config.toml
hidden_size = 192
num_key_value_heads = 3
rope_theta = 85100.0
rope_fraction = 1.0
qk_norm = false
extras = ["capped logits"]
init = "trunc"
init_std_down = 0.0
beta2 = 0.95
max_grad_norm = 0.5
decay_fraction = 1.0
max_steps = 10015
Each number is 128 + 24 x the weight over its row's rms, rounded and kept within 0 to 255. Layers, rows and columns count from 0. Numbers have three digits each. The size before them is the row's rms in percent of the matrix's.

# layer 8 MLP up, 512x192, rms 0.049, rows 405-453, columns 0-95
108:151096135121098109172128090139138147126157129139120099169125120162112144129110170161118162143146180139151138120107131110146153125142144072123135175142141162101112110120141126116128116116139099112151128125149120116158097147132131117127152098155110144111143117139142099089132162091159178096
102:116141148133102162093135153163127137142107138161099095181112075114144143095125092161092144129132143159124153136117109132113137121102149112137104134100167163139108130126106106169108147165132127124131102102138069094137122106127144127135098159122142124151170092145113149090144183100109140156
093:089115120145119150107158124140116120135123121117124089156133110150083094142116111112157135132152138122094143094135167182121145102137158128096151090163086103150147049152137153070103123155142131143103127127077128183125131140127099127139179141141106128173115160092118114146138061119124126108
103:103170138125142148117123081121127094111116117107155147123105119125155088126130177131127135133152111179146121152155177121103100176163122112099118129108146127108118096160142123111092124103090108113104142128123087081113109177112138096113113116156147122083136080157120136136135161113139117100
103:164155112137119107139136133138146150099121122126146132073099117142135077112154125127160114174142124146131116100146118115113099127129107150180149088115153168146141140140142114136144138157198119101135120102138129108109165116098148073154131145141160112134127130117107074149161131164122133098
107:146077045139123156163091199144135127118128121122150129136100160124093161133146142114150145109145121125110135109108127105121151147125104121084134148172122119137104077107159148148129136127155150148122146137156114125121104103092116100071117171093129125115158134143099155120166152119160118140
105:104139120131133115152145149117116127131165078134119108113125139092175152149084132122137087137084105118124149152132172156125098137096159088204113118146140119124130113109134136160076127150137165129173123151134157134086145158100136087165140099128113159147158113112147159115134134115115143147
095:106109148132135121077126147087107111112131129112111131165102137164099146161099114110134119128102078118114104137098053100127140163106086139111151143153148138133133087191120136152155138106145117122145143137132137148103173193143138096074165118134135107167077131117144129141119098114150156123
101:131108129094135139118096134154104118099143137124138147086134112107143101107148105125126142087123082134121115121117136132132081168113148114160141105089124159131073140152107132158068161179105086157113138076100145137127117111145145157117107154137135154101115097122092120156148137154134141093
101:127166101177149121138127117133149132119117148069157092084134121091087141119122142124157116148120103141140088087195138130129106152102098137122134158149137146147129156162122090121081110152127130132104150158118171119070116117095146114133156119110131120097122117108119118140120147079150095084
105:112135174157131124152113114135107149101107115132069166179134116188130093113155120078133141148095091130138146126107122108141139123107140112113147120090118153097130120102124150099142106128102112136109148120105186168135075135105129179125164127109100085123104119133151127177086076132112132130
096:108162194129109117075122134104132149155156117096096125150130139120158136159096116138125113138090156138132092162143144103132126123091084109113175148130094133141146098119073127137141133126163155152125119146130135162135157131175104118100122113110140130136141106082138079095148122101117138151
095:149135063141101130157116130155145101112105130145116108143112127079091142103102134096117126086138078119116086092160124118120118125118100127088108109136066142126147137126067148124100115117114109126117122145110128156148138118163133091146086100129191137106129140166164117149155149154115109095
097:130143164118120174102099126137118137160141111150153110138155149139069139134163114117136128086134108137143166156102138101190196201136174094132140129130086123122124114117136172136130162109122143138117146133124159116139090112110123141132126115131135120132076099137102124119175144109131124113
097:115112161103132142160165151140133080113135125126101125136123126130113129135152132133093151156139127137125160126097148144153166134108116109142108116118102122140107129095116153154145110098172129084129131125161100107143119101194139169130169123129174137160150149127140137093121125154106142183
110:124141128120118140120135136151147131105105163128087142079117131136105087131155087116188136127144110166113084116154148126152154125155132149146107132129095144143133136114141178132115138139122108115121145149152149114129128172133117157175158123154122141149126077102125113176113076090068116162
102:130120131146123143127096142133133134094122121124149089153149135105111108146149134120140155156142121134164100140130088142082140085172113093135109145127142137155144154115104124131061182185149092118152152136127131123104177214115111066122131101112128145122113106100143128133149132162105074119
097:135141112139175122143129129129101154138124141161133130105136115099088116121095123119119151129118108110106101093162137146159121155079119113095149106127112167130128196128049124115155115141153098122122148119085147130165120141174119126131116102114135123119145137101109122154102148137128138108
095:148111170121111133139111128174116113099155122104147099162140126166095144140134117133131161111164130151140152173134189173100152103131122123147100138164134122126096108142136198089098125135137153110126148143097152127136114169144092132109137100118092133122152158137113117158138116133180132086
101:117145105093117158108122145136127117149145129092111130146142133145152169144103113143081129096114125110124147136084129118138151087107105161109111134154108089130106142136121116117116157130098089155117105127133138126144115165112121141115116161119110137126094147142124151134105107115160098123
100:122086103117128168133150158119123181099139130102133123170105104157048102119110137115140137109131133118150144144127157130127151159120132125100144136159166127132132121097117160155084104105114128137137106132173134129106089093087109131087126125129150116100162127127159116130089123156152100151
093:140099103152114124129124130143179109068100137155166147108102144115156112130120118094128133120143113162123109127128142090160141091126069108170100092165096152138117141112129172114113125112141101088140188089128104129166097128131152118129127113171113109120143137088089098141129118148105126123
109:099118115108143129109122114114164138131092150149117090132118100134124093147140167150119168173141133112132107148107145154163134129129137110096130173095109152147162192144132116114084131132127158160103138102099119134131130126159145150162127083161164144121089126127165098153089080130156128120
093:131131133135122150129128152137139143147141153113119154204135100126144121126153126170108128105146130128150149067093109124116155094114168125121174105163147116130156076139102143151129144131131134142133138140093133175156137157152122172127114129120127135140158147139130119071116123089129146144
098:086135148074140128140132121146122093144137121148148125114087089121141143122108125100128171137099159098083135157115122149119137098130094115140114119105153111088125157091126101147119125131129137109135130112135108105148170182136161139142137150139119163100106080117138120128120115146120119167
110:174093134111164130114138076134116143131082133136138135141126121082151133127154128116120142099113164065120140154138136117092105088087106154110130137125150122131133092139162159123156129093072119099132160082131104102117162134114138137102105121134108121106093119137091106129131180123145125099
104:125164167131141129127116099132123131149080118101146140142138161141169136183150083104172145105156109121113162102144103108117099117165100133099151160137152133126091114139119098183127140117163120135125121136104113162114120163151148161151179173191082167144099139139174162125179117136101159118
103:136096112129142180157113111147118123150142188118121141144136137095077154105112085121105119118129119176106136131137142151154133147112109111141111136086124167110126169146114111184124120107103143137116134126150112122163128172152170127122108136098134120098127151143116142103129149096115112166
095:110152132145140149142137158147137166124128129095178162122078131142147124156104160130164133140116123153124147188127157142140104117132113107118133132166105108137139103117150164114128168132113119141119154136140136096177099146080166133158133144149112153177083144120127169114118141152087169135
110:092168127141151159133127136085132088111094112109128131112096121107115132140138143081176140149118126149084146148162105129114131094136100111107137118135174144117178114125170120113111151096118118033109147110155104115144143142147126159150174129144154124144090159136146122124083125121131112145
099:117118120131145134174101112099164168133080122142099177139142121105170107121133140143153106149116148049133140110143147157162121136085147102164170122156117123114106128119201118086131115164109139126130134101125122122132177167101136110134102137096194076119126130114074136149147146108176096133
094:118149172142126155152092110096128070111114155143129166110106132101126143134161158082080119142142114127144110126135161128112128102132120113137120132162125146164131162142113073088118135138090123128117139120124124097136103129149149112120116122117115156095150136130171088131122168149150162097
102:115102109157134141145123162144154174133177152084141110139099158113147143112143111133110102094084125100121141144065129134136129155157108132118105126141144084143107081111191108111131151103125109114134140111128104143167145101129134120094168128141090132112157150138098130122138099129106121138
105:135160122123100147144134140132099111114096120113110144154148082153149086129145140132123084162202106149161098132106103117117138109119115118087100108135136145158095140169141128144118114077135075123100106152119101113099097152137135159141130119128160120095150131139130129122160132126169149145
103:171113163096102134121124137165119173107140079134141159144145118147159125120126120119118169126109099095104116170100096127156156083117114111135112122127098140117138149113130111135128117123135110106143122106096095156181136118148124094122171138161115098168115133144143145157126165139122164140
104:141146127177100153175152123182118138108093089111115087143127138115110130160132113142178119189146144172169105087123102142154124077129115128187140144147131159106117132162158137095129131176146130164112169154083123130161115118157134152124156127123109131103114155112132129123127113085131111129
094:116113122124122145085140121123116129182187089109158122152093109106150140129100129142148129106090079083133106122107153135161116144117144131122149194124126166125092103128116131103122157134092123155102112134174158137168127120145094144111111155111161110110129147145171142113138157126135163132
105:166091092126178083133107165125115146069167139123126161107125140125126119122136162137144102126123111075098161133143159140141131146146134125095161082127112095139092106115143169160137133153160113139121153138113129110136108139099152118106124131108118084133099157127146123135135142117129102127
093:136106103112146140090159153136121127094161089084152155135118120126108177183126137138157125143122102159160117106126150127158149090122166158139137111099136153095099161099144097159170117137104110120139101067139143120131118164135105153129102121094152107112111119126139114081145163120114158154
093:090136121116113127101112169145136096105106138100101141133113148112136131098147089128176161109111089221126096134119155138127095123177170153120137152121133159099093110145153147134080122116149104109129138132113174096109110131163131158134145119121131126104096141150128167164123120109111128145
102:110137105151082146119107165093148163143130074108145155156123135108114063147111114106148131157148102103157104153127129101106109124177109096128158118155144169109113151115172112102102099164136099147123120168126131109113148128121061111150132117111160154177113141125120173111149095154126154106
094:120131125113123139110094110152120125146167128102165126094136149148141159130138215171127128126121142121114103135117139156130116154131141135148158064115119085137136146137113130117169125122077123139104121096169145145116095130138168154124120115149151135123109146143136110146101119183153099151
104:154157170088129127151146120137132050172142099114089115105156163151114156141128158109138158133131154157115145149144133131102147129100093154109142111156080116144145121106142122146138117152150161108133098135110134148148100140119146132099116109112115115127112113155121132132203134147133140152
094:114140127156179131132117134163109098139126122124143101126137139147116156143104176147158108148136157108123152153082088186095139115127092127112132116092102099143156134101159131074115130151112143137128127143132157132142105141156176087193119097118175131129124143119141145134145101178141083112
112:158102129098131110126109163151092158125142127164148142113099098139114150147121105157178142077090139129183109155109098125102128132148157150129127140131105111130144156098084125119161138170160107158158099111091084137087151173113112129148090096146106149153153105125101080156118112138095102114
091:103153118149159102134130109145140130138122162129160125148127048163105147122117140135150108122155166154095154121144155141131104141167116150142135137075147080163120143144134121174152090126113118150088165127114103180121127131118119131136141115125076116074187128130101132144121111169122163123
098:145137129110129111132191095118116141141111160139165105137112111113109141122140100152098122120129141162150107099130145160153091140088155139136098139102149182109128202135088167116141132115137104117142147139098185153131161147167140116173093144122115169109117124112110140120108110133106100072
098:137140056141125123123148152108151113134115123146136153141144126131068173124154080103131148146195107136129137127121114113123101140110131121133134132159105162159144128185123150093154102118075151112131151157111127138100178156135097128139068112150147134128116099116153128159102090124162165128
095:159109122103166141111140122118118157108134141156167116139133079168138145162153113120137145193168143096136125123133120114122117095094094134155150144105166113111153110160138121094126082099138145128119124140122154140100127110110096148129131106106106092148112111130150111145169190132102114145
# layer 8 MLP down (transposed), 512x192, rms 0.0451, rows 405-452, columns 0-95
113:122147136146125146173138115142159124073136131114157138130118142159091130100106119149104108153195123166122112154136137081133171139102149097147133105143093146100082130126126135112145075096142081112092101112174190127155177122159121130096091127149096151151140153130116111110109142082089165110
100:136125132125145108074104152163124158141139135112109130116145096155126166165160127123143127098139104142132109133116114141083116169174117147143115109094139121117114084088126158145135142120158113137140178112139178157117151124163147140143165124168108127135139094080126097127105130200144088096
093:124123114136128158162138141104106116149121150108151115088111114117103147155142160131133146148121122120123107134127145104119131139130123150117115130112145143087178105163093112115098140136124154143098135119108109112109105136091109156172093110147084148175107109108161123106140134069127133117
102:142156100116118143128134116122099143072115107091144108102135142143068149148172124137134165116158126152140105120133113133135146134102168129135144147100112121128114123126173175075126146140127172151148098113115169139157136142167111109119177148108122163115109157141183138120090125159144156151
103:108130131104152128115102140104146116119132120116124078157132149128090125145117101113119127085126135145113141135145169155144126125128164126094126143105149121078101101114130081080061094135132147163060104138169130147137116115160153159112136169117113136118147126125102154105100127113157143131
106:087144139141118110151153109163133122139148155096110113138129121146141146103115130135107134145131110102129099144181120105159122164110145181118125130137111146147128167154110106129136064153123098117091096155120146162199156087138151124134140125131144097153130114143113153152114122171155128127
106:142121129137141104095155161147149103165118120111165162146157069129136140124118171081150103178128171065098114123082121104172183095114150125119129128146158115152135103152121137141090106146109143094096136080108112149110096091115122114123085162130107130125163133129116117155087105177136144125
099:149138106175152154116134092155155138118126128109161126150108103129128112130127155159136127138183130126148138133095179167128134125119104114168126104138130129073151146149132147116101144132129077159100106094140146092122106110127109149114096160117098122141153107102111108176147113078110101146
099:100163117146150135088083142132123087079130139130120160131124100133140145096117118106131157138158083125157139066141116108134137137142119148157121114117120147113188161154120136110140114172121107142140159088154090121118119114110123161161109122115101170139155114153140139082118142127111100144
093:142116180130132099141114098129118094133076142131135093150156098100140158124096120136107110101133138146094124122149113119124116151114109129114100092134104104093107114137065080097108089106097102089082138092106120105138153099143130149139128136124128126114090102167155131106099090090111151157
110:113108118090128143166103139154144095128145126113145148137128146077131123147136112099152092144150167125153144145161124143153117095142112138171173132137076140173088135128120179130132107144153165134162168133160132102141112133154102130137125130116137146114150136162121126076144143158151096184
098:151061105132171130185137118123136102081130099137158137097104134104090179095096126115131159171130118127148186116109114120120142142139135104173123171138133149116118193150142119116123125137148166106115127157131172114115154126159140079124139136141141166106107142121130121116170148118135104136
099:104117145138129117090169140162125152116133103116112087130127104142156169111123106150152162130130122117118129153130142136094137147157154135153103150122157127119146136131137132112083148142092129137161160159113140103177130100096107095154137135132106080110146128128082149103104088178116156179
099:096167111126087119083136133083143123106126118132107115148096095099107140147136149105134148142090084107117120077109124112112104161154119132100089111124159105153076094160092094168100135146099119109103158130133116123124141136118133151142127153146116120097139172106144183090149151081085117130
094:129118109105144114122127108090135097123122134156130108156176164087134134115080110125104090120108144170134148089166145151138190133156116088102116091107147123128147130105055132141048114137174124125123096123136190130119167124165129095105100113105191154100134097130136145127116132112109137149
099:115126095135137101132143129130136114078119119116082127133148181065156131147148096112100116064157095147108125082132136140143144100088113117173122150130123153153152155101123163149146100149153136146087108117120190126122157160163098100148110125122159138141085099086121142138069144116095086107
103:122183149110164129113168146102131129128157148150141070083135125113142136123099080114113084134144152131124113186125155132113111143054133124094115132129141129111119148097158142156189128120130138131140124151145101154140065106153120150134129117114123126156108197107096124152122131113146169114
099:115116109197103162161131106157123095084110119063139118120136186112136118151113094098147171141122148122117123094129134128098150102126161138159139130150078124158127115128161123098158117104119111134112122116128113129083130124174131114118097123172176136124091137127147092132144108115125122134
095:134127097104125111185133050173095133130107084123136163083091085119104142097111109129153110126105141173115119139137119105125061153098119151113130131131152128094125125104129095160141128129149131116137123127133136057140150112129137118146111139149141110116121135109189139173125124088121114119
102:133134128087185102150166145136132149083155138161136133097108095117097105138158109134139155195158162097134125162143096121157126140121138077144132154117131150094127144126124128123151106140163163134140140128135161130133135097166172112118130106100161101145174136097103085106107131142125128157
098:133126164131088168133130146132184069153139130156083134092112118144152144129107147127144165100151148129111129121110123133061064128113107122142155121142121111150123123145087104106128149110123114126130132122103115114128146146184116149194150078133142176132106061130136084103120117138149116123
093:108136120132118146131117153077132097131139098142103124180132121101152136093092113138173119116110054136071158101104094147157161111145099123170103118136134151121117107156126103157143163112127203137132111086094146129086128113140103180138132117127144146099141125118147146145102162099094151132
112:121144128106122115134131128150113115107183139150136109132086109070103116143097104166104123118180089131179150131161161119137152119114110073157118166110088153095127145119195168177148156110135159118118121108162115124156122136131147126156100114109134164124177155120139141133141100101109098127
090:115139154078157104111149125121139139132160146091135140133167114145163092145158145150153136096100150139125099126121154146091127128125129118120137105155086140088098142150136101082127134106106150135179113129121129154116098107165151138100158087120135122074128079099155159090102121111127130150
100:136163109156135150149175106111117120116150148151122147093134147163161144117121140118126095130147078141105110095137178128158117157068141075131126169146145112124142097155163092187102130135125144093146141150149109159092150112115110138141143101113151091151150130141108144123148146137122130132
109:084149175125128126145134127163149157125094159120152084125120112119126110123145142086122131148125121103108080107122110127131135152176124127095122172116145130114071144157150126131123101151093121085119129162117081149120111149135128152142112194155126124107128098119098119105096112125097117137
104:134130099139064158142123116125106167164105122123139195119130126183129133148161108135124118146152147114125100148115123130094096133113126170129130094127132136126124108139135153098129127162155099134088163142096115108114114086139141136121146142121142085117088144198121107129123103156167058104
102:108097122079134139131128174144134104127123066115131138115127139109162142147122135124114131148116134123126116103101090177125137077126117147157077120148115160133106130151132138155129161110124131104107118144171164073138099141116146098157139132078150093134105134174160112116124180106123091133
099:084101129102079148144109153127141105099107118130133113116124120095113086142167125123124145082087139106145129120116139131112124139159151086125138127134171156113096151143133087086109105110143118139093139185157129145140144151148154125128105098117152109069117102140167103108156138127161128131
105:126158088158137091133135137124161135093127115104148153102097146122129107126133175151119156097140139132151120112149099170105149125158109130105140134131158084129160154097150126118166149112114130167119128121173131117133115156172108123168105103126072127149113154149125169133128141107122152171
094:118133132147071133150121137097093122165160106134102128120154112122094144142152118156070125136117126112148110109089091127135152101132125113128130140168132130128141110158134130134143098123156137138115161142078117161160105092109175180125101152113143105164129102165134148120114148170124114122
097:132155096151137133132125128119107121168096120094118096117155148161186113117125119152153101121121094111172150145156118127145154161156124149108125083116102108099112093161136185119112138140149124157141126112150139152116155152126162146141134163109108117115119144107054152123106051116091163141
100:106158154155120089109164149159094112126130123103137134101122161128153105137140154125118112116088125132114112111115172147153169138149145164098109139134127167138111130112110158129072147109102117130181116116135144142133137119108082174147135147107179141158125114106125137161111133110113117170
102:114129093097104127102148122149154148108143101125174116109105160107140173127131094143126103099162112145169143134143166147159088128161106135125095116132103164160120158129147150085136154111125180142125142135111155109153122115132114117157154122125166123118146135119135124195135146144120099183
103:084153103133108152107105108078138092121133100119124140072091111090144101108121093139118132159120110170100140102163165140142138139154107147114170145143120118131138174123120107126141134157088155169138160107124138160128159141078134136122101138117132181146160161100126135095136125103142114115
097:126123125169126132178152127083097126121119138131159130146117136129086096146119128094109166120136138136172104143130137116127144111124100101128146112111115138114118139104126071129116084107139104089119122114155136087146115118108136117113088127113150099143049158156131134068113176142151154111
097:110130118150142087140094108114089081113138158169109155109126099106145113137139116160112115112164141151103098111158151160117126122141139132145113078125142128130172132128133158158077079132115165141155103100118127099119104106147154122089147065129115115072131165068159114115100082111147107147
104:120146166158149116127119127131112094112092137145104132146129114127096151142131159110135174164161128134094079142128101116176166094095131178166149169079199146078103143096118114157079130137144141110102135133125107124126065132121115115157128127114163124106113151112109140090091113106161102118
094:131135117104135133121106171111162137141122139119127120173115103142116121149137125117117091145108123120078144116164109179132131104126091108146147122180125148166151138167114144151101131100124105109130128157108169104091141165125130099136117166165100148122127110133119080171122114137128104124
094:077163122078154129101133082117109108150115208159132115131082161130109125112118092126134158128115139152120141154131124136090127164132150148107165130136081148136137116140111146167117122165140130142113141117118127076161115099139139130158157110166112141124106155123138110150076089148167123132
105:122137129065131126099150151123107142159136148078092086143193098145177187123115136125132139153126113110076125167113157115148107125108118138130096155118133129188097131164115121156083141105124138143114147135108106136142095126157119155130143128143083112088111139116133119128083138113147119175
097:126107125134135111136166136153127146117146134179123175172099112097139101135120104083151133117128102163124149109130121100073132086145139151102100154150132194111139116124113113125133152158162100108148159133095125123131154103095088167137171106113154121139128139141118129084125133126093131070
100:141085103149135103122154162125078104165125174096148142141131119139145109118129158132151112128130141145160111113154150152116150114114145117116103126125162128130139147097105134149178094119135150136107111148122128125120126135208117139157124107100148110101184106131126118132119124100163167127
097:108081127104113087134105124122122114112155143139171148133136147120122179098119078129156157096144106108111132106127103100136114142154183134181106125151104147113132093114110136134130114121130088132169128129162145125132139101135107098128122161129105140094111125093127147118107140102169123144
105:155129151107108072119111135135142144158096107089127134121167095169109169108130163134132170107161100095165115160069110123120154144138081141094112107122158100183147128154145140079166114056116103110095160137111106142091125111116138114126109154125098119106133135154114148158120105165115129109
090:157093133144113172150134141133127132100109121136109116111138201108140108123169120141161104148097098125147104130124120170093132141143126079166121110138103140108134136123132173123129184142138115125188118134146130112099114132123118124101116149119174157195111142153156164144161171088148062143
105:157112123157108093088091130121150093154120118090123114123162119146159116108149150110143113121089126122151125127141113093053105083111134146118114111092135055113155112137112049112151140140124150108120130124135086139122125155074146160125145108179139101141139074153137099135126131163139141119
097:138097192111125159129102166110141159147128113133103176126145121113162117095142164129146100166106156105147174178110094169077122089097153099142091100105130115131154137098115116121118113135148137134166142132123110115147136118163164136108163128119119100121072145163127120110126149152129150124
# layer 8 MLP gate, 512x192, rms 0.0496, rows 406-453, columns 0-95
102:140100164154119152165121132108088094137104118141109125175149114074100109113155137147111121160166150174121170117128149125110077120112123114155125126129154144070128137121125165156137160113090115112132161122115140121116127142138116149125138117178086158123169117141098121161116115133110100156
090:119116115160082140150101118103130140142132162115108144101081147104111103120121139084117140120094085099090115109128122135104111111126130131123121138149188130141121111154153099119112154146108114109128151150144132090127113103105123151146107142132108181140142099147157108119110164068180180098
104:118133092131131111075098116129168140133162141131108116114136164148164120122095119122104142091123134128088161145130139112149151151148123132124125097151094155155141096100119103149099127159134122149137141134153101087136126130091119154114182114129111101117092124087108177104144116119113130131
105:148100145108101193127171187132116081148165134135164131126111160137145134179139124153121103136103107122187123106135125153121142174120144138153106136187092124094154130157120143090136133124128121166134143126108112148101132123130113110145075116138108125152118147116158121158068142092138122147
107:086106114117126157129140141131135128111125095139141188151098129118131159130120140109112133075095116135145149171112156112145131150173126051097156140157112157107113108076168121122128153124133087133151108131155081103128141166126136147107128160128142187123174106107108124107162148084116155171
105:077118163139153150123152154110124142149141146118128133163155107134138120135098174114135146119161159090090185149100135103144186112151161121112157156148145138165128147105127131118085061115091126109146153101159133110131125143098147128159160149121186122117093095133160135093123130123130115177
103:130125150135131108111134166126152118153141138103114127173117122132142153145071171101120149098125141121151110186115107143094122101162119132078117109158152152151087093152133118130107137129143128078115129095115117103136139137174167121111130128168140173084173125180139106118114158131120153107
101:103120156125102080127126089109109087124124116104109120157128107100139135097130152102151208129129144107131117103137142135167142103121147129102177128172150124111100140102112117116089108101121137111143154133139126116133093153154079117142178135134143132160112111137154113095098132121115103154
100:105105160098132172151119143122119117106111150130149136138113163118138141103141099087114126119151142117129154107099109110151174081092146144140139109122181138099126131105130120163116088119133124130147119108147132114165145130133158156151155175163092140113061080157148133119151121138099158138
110:146077156092131122133076178134101110115112114139164158095098130094154123148122092099138171108089154123147105115143090159107151140094153127179111163131120139136126146098106137139133120161129158137153093126094112122133130146133143140170131160134103184164132153114109125134134109149086123115
108:124130155098140130141136146138130116141125126093108162128140105083125124102108107120144186158114152116118128154138116097076113153166133138153110150085152135138131109114134091185177113141108160111122141130139129114145149073114113067161089151152169187102143127164107098133121119147111112137
099:125139146137137152121135164137115106113117127125179075107125139127111185095164147163116148114160108119155115139091153145105092116119124153156121157126121120132100144170127089122130164125144094127143172110086139117152117106150135136137107151151166109135145158121084118152081131145136158142
103:086127120101146132118145139115124121136145141102131165122146096124156152129139125134128123072095126119114106125111178140133150127148121104130139134124130148134121106144114133147134144154132105117137147102110114130170150105132157150118095163162142148095127141093143154097146136143084154117
091:139130078120161132078114112121161141149110171152140128136139141119112100101096099127130097100124124121126140115197140172138131142171125132151130130153181167138143133144118120156093145146136158151136132102132184124107174121116149102101127071115122092129123122106152082204113100093159133116
090:119120117146128121106146120094155102137130135138169122163152142088149157081094135118060153096106123126111152114126113137129109149126124095127119126145153135163159081119113122145124131104121160134146139093117164119162129073190160110121130151107153141131112149135119121128100184126146144109
105:126122157060161143091156120146125142091128088139157119140086109139137140127137110162107105097118127148120097116125103134150152105140122125179138091151108120128170096150116175076161150173127134119166111128139119165127164152120154127165119113128089089114140117102141072106143120104149107155
100:103098135037139135123169150141096151117174091137142144134101130162128176139124125128144145141104119115121096166097139152076149159174116118103131138129145123143086120117064127125109146135110131088154125118114186149070125117105126079189113126139139135110170090133090128099124096154122126156
096:134112134138108117115110136137118144056144102166158185083104162088149123135125142139113146122164145103127142126157107131167086091094125146159152082147115154139097142186123111094155120131134170163114128113122142055131129102140122095113157121147142111133142149097134082135082154123115166166
104:131145125109134163117164143153117148069068115107161132084122167116159125131143148078124130122117153139106126130170140139098069170106094125113115119149151146130112136179101112094131141125090128104122153153123157105147172128110149120159146143151162144100116117119120125146151162131118111094
103:123127119138133158128105109094107116128117142168147131147125099125096160144133141102116149115152137117085156113080139131188147144114188120132165131158125108101106109146141171145146073110092144097156133121151126146078130154091093117080131140130124069113159100101124152135138113138114129138
089:124118143128138152103150166083129137161154139132114126161167115101127140102115124130152119122094098143072167117139129175130133111122163138104118141141195141114123089154128102159109148121112172170127134113074153149101150095137122137144136141116128124124141124146140161140092163127117156158
109:099138178104145133116167117132095120126132143144143114134155107119172143125101154120153136047083125120127142130106169146125137114144184105176116099170111103121122100132159138145152169161128114118122096081147127141165137138111138128141152146116141115166146100058149112107099138170130132163
095:160114119084119141108091152111134136109135109156128135131162143161138128098129092085104137148144092104108145109124118071141150114153109121076128127119144123101111085129155124120134098111137152185134123105128160143089168107117139148117129142147112126179110135134096142138147126140126171133
099:090097152118142117101132128134128081146138141113118152127125147150170155100097159097176143123113102147111150140109158130169110118132147095189144150115104101146096084112134113113108143129100130129141134145150161171162128146144119131127136128136115123156160122116130176128152169146121110163
105:142124107080114171093163153125122146124150100132110126159162160058113131125110099107159127093129128179114136148162143127135133099115126124136109094140120144145153099143120153138084168096130140154152132129147125092145147100112137113103117105143149126126115127104074098124180110155137107119
101:111156148120079127115125114152109111105136124121121103096127128118125094079135107134109142144119077143110121094164128171126126105147150140128134138150121134131121154138098125113101159138182087127137090110103147164168134109145107132151170129171087145127126126140163083191122161121117149116
101:126148141092131129097134143094146123110140115121131130103144155106182141107117104149140125107134145128070116144132196127156109121134123125122160101127143123169066094165139142150122135089093106146129143120146187135123115122143111152099111099145112080145141096138165140125087123169119131140
102:144112124128094100144128146107144111142101133141102135119146132076102127152160125113130120130169128160116093116141111068171098114120125108094127122173110146148161157164134147134124117086101143125114139144141110119127092118105111138092142141103130122115088150127132154124165125162114134110
105:101140148127134122118150139103148119143075110156139128161112123100116157133142094122142168118089153153098155188155121122100172151148117103113118122119145195091156148097139133162142155105124139054162124109147126127126125118114143145122156157172154148137125170119153100094135090094144101140
099:103134146114155121130103098110149123075101160137189145125129128108135115095130130108142100074113133132109153137152166157150139175091114151179134121141136148109100116106137159111112144115115135127134185142125161150100140155139116083091134124121107125111123137103103137134139110136130117110
097:143143139139114093135127145078154174122072140138152128148151148132134152119141154117132130143159154114042146147113103098121115161100088130105137101106104135144106147130128107146101102132128151073125127130111123158118105146050119117146146144122140117082144076150090105154116119120115122114
090:128126154128130140124163147083138104185079127106115115103172108138116135123114136123113110139151097118095157116133110156148167099175104120094111149109115154127143112117109168141109122145105136157132118141143143160129141126151155143164126141187163130129157083128109073153117150103164132142
105:102142147072144180135125146136132154138171161104162114141163118135155130119108060138085151068085142111152142148104147109104145134132127126124118139144125095126127100081138097143128135126113136094136143126192150132152127146077152119147114123148134132161127148129121141098138145144085149140
110:114094140105156100114131144141153151152131095114107131144117126129110150118137105135136086148117120107120140163084118117089127100152130151140117096124175151161091119117140104124157142140175149123138103104142133137130135080108148066120114163141127119095148109141104112123112118129086136193
093:072133137161117164125156137125134165126107116147112125121102105132109140128136122164158117164109135114109160119104145111182147096151164120116112188181152155111126129177134178132138118143139114147118160124111148109120170132126105158130184151119121124110144123089146140137088094101120115182
097:134096133135150124086131139119104149116144115088157138158107122112105125135116140104119105080136158129059174163096099129130132164114121122145124121163111114141143129131105096099135162133131089104166145093083117146119146109069127095101153092129129128128123112086099129066095093159112153119
102:121154119125090126154133121134177095151111109139121120136118153174151090129156101178091096106150107138163138124141134123137121117163148070081099130158083153142106151160143107093118143111098108170141142126107148141157163137135103133137128119134141152176170132103134117150141137126184148123
093:147140180101154102120133107110093130123102147093127142118159126149160135128126134128141191145113168112118170137107152162138111175160106137114141096083182100090105144135159105167122124112136131110124119076137126141138138112136149117091102142127112090128185125167162139127096161121074092141
087:104159110137129150145159064088129154142140184155167118124145142149087115102122107110136163136118135071101122140169111093131163181105116133113107106164103155188150108110120119159137135113121140146125151107131096126148142109108135124150150113187122107169132096092115090150094123130180127116
105:100064084102090190150108111095126134086121106148084159153124155126080111154160102132106116113148125138114191109094132104152187122130126106132137151156169117144142086129157176112133117120103145132139114142130098086127115138143110122089143097099123126147107128154140126128125113069171137164
096:117133112128123146102121130161113152107153071128122110139157152091146133140089131140094122141133125119179092134127135124188146072125139122100174163128133128160131093123139180103091093140119144144127117099099163133172128115120146097121087111119139168151132105129140114127104129099183175137
101:122133143144084169100116116117157095154095094127108092115143168117101142097151094111098144183115138117115135137144149129153109131098103129126142124144104125168113117153144091130067144110113128086138146136159111139101114112064168127089132102125161150161147128104118132167121116140138097132
095:159127137134073111109104132095096167126132103177144119142141106151124097137150122113110122133134159141151112093150148156114096150154123100145111133134169137142167147148119146124152122095149155125130088109065120128102129118083140117096125131080129120153125131128160142156131131086088103164
102:104102159095139182137143137130110118101155135189122151133091124125158130144105081118139162097076127125148172145118132120151130097112196110135146150132146108109115119093108161120122141151146140126177140088138114136125159160126108111155143089148132104183129091099124117119101158129144141164
099:144128104095080148137131146142109098116118105141113103097110161103090085135183168113140096134110124110177116120121099118123106136139142103112079115178111155086138141111126120112115135138124126128174102125141111122150112134105125103134093125120154184181066138131169133124148127125102114135
109:130109111090150110045160156103114115130148121118125106125133120120082073128125153160137138142108065147120101118112113134162132097119110123127141115187118166133109139174163125116083118109162092172137140137085136106113157137169070104120166128110118136142093163116124131171115133107146128104
098:109116156134133157094134130121141147130122183118141134133126128141156127116140106112137098140125162126121135150132083107106152112052121105159092136153069124167151137143118129157132167119171128116149091147119099132163137146157111153158173124137114122135107098129161167127124113113095107131
101:144118147110156157139149152165075137166113108153109117135136083132114137136090113117109105138127124127089151100109117134097138108098106114186149094132147116104127085168144130124124131117194130144141151107104167159119088123117136141096148130118084137172104125138119197135172138119138094163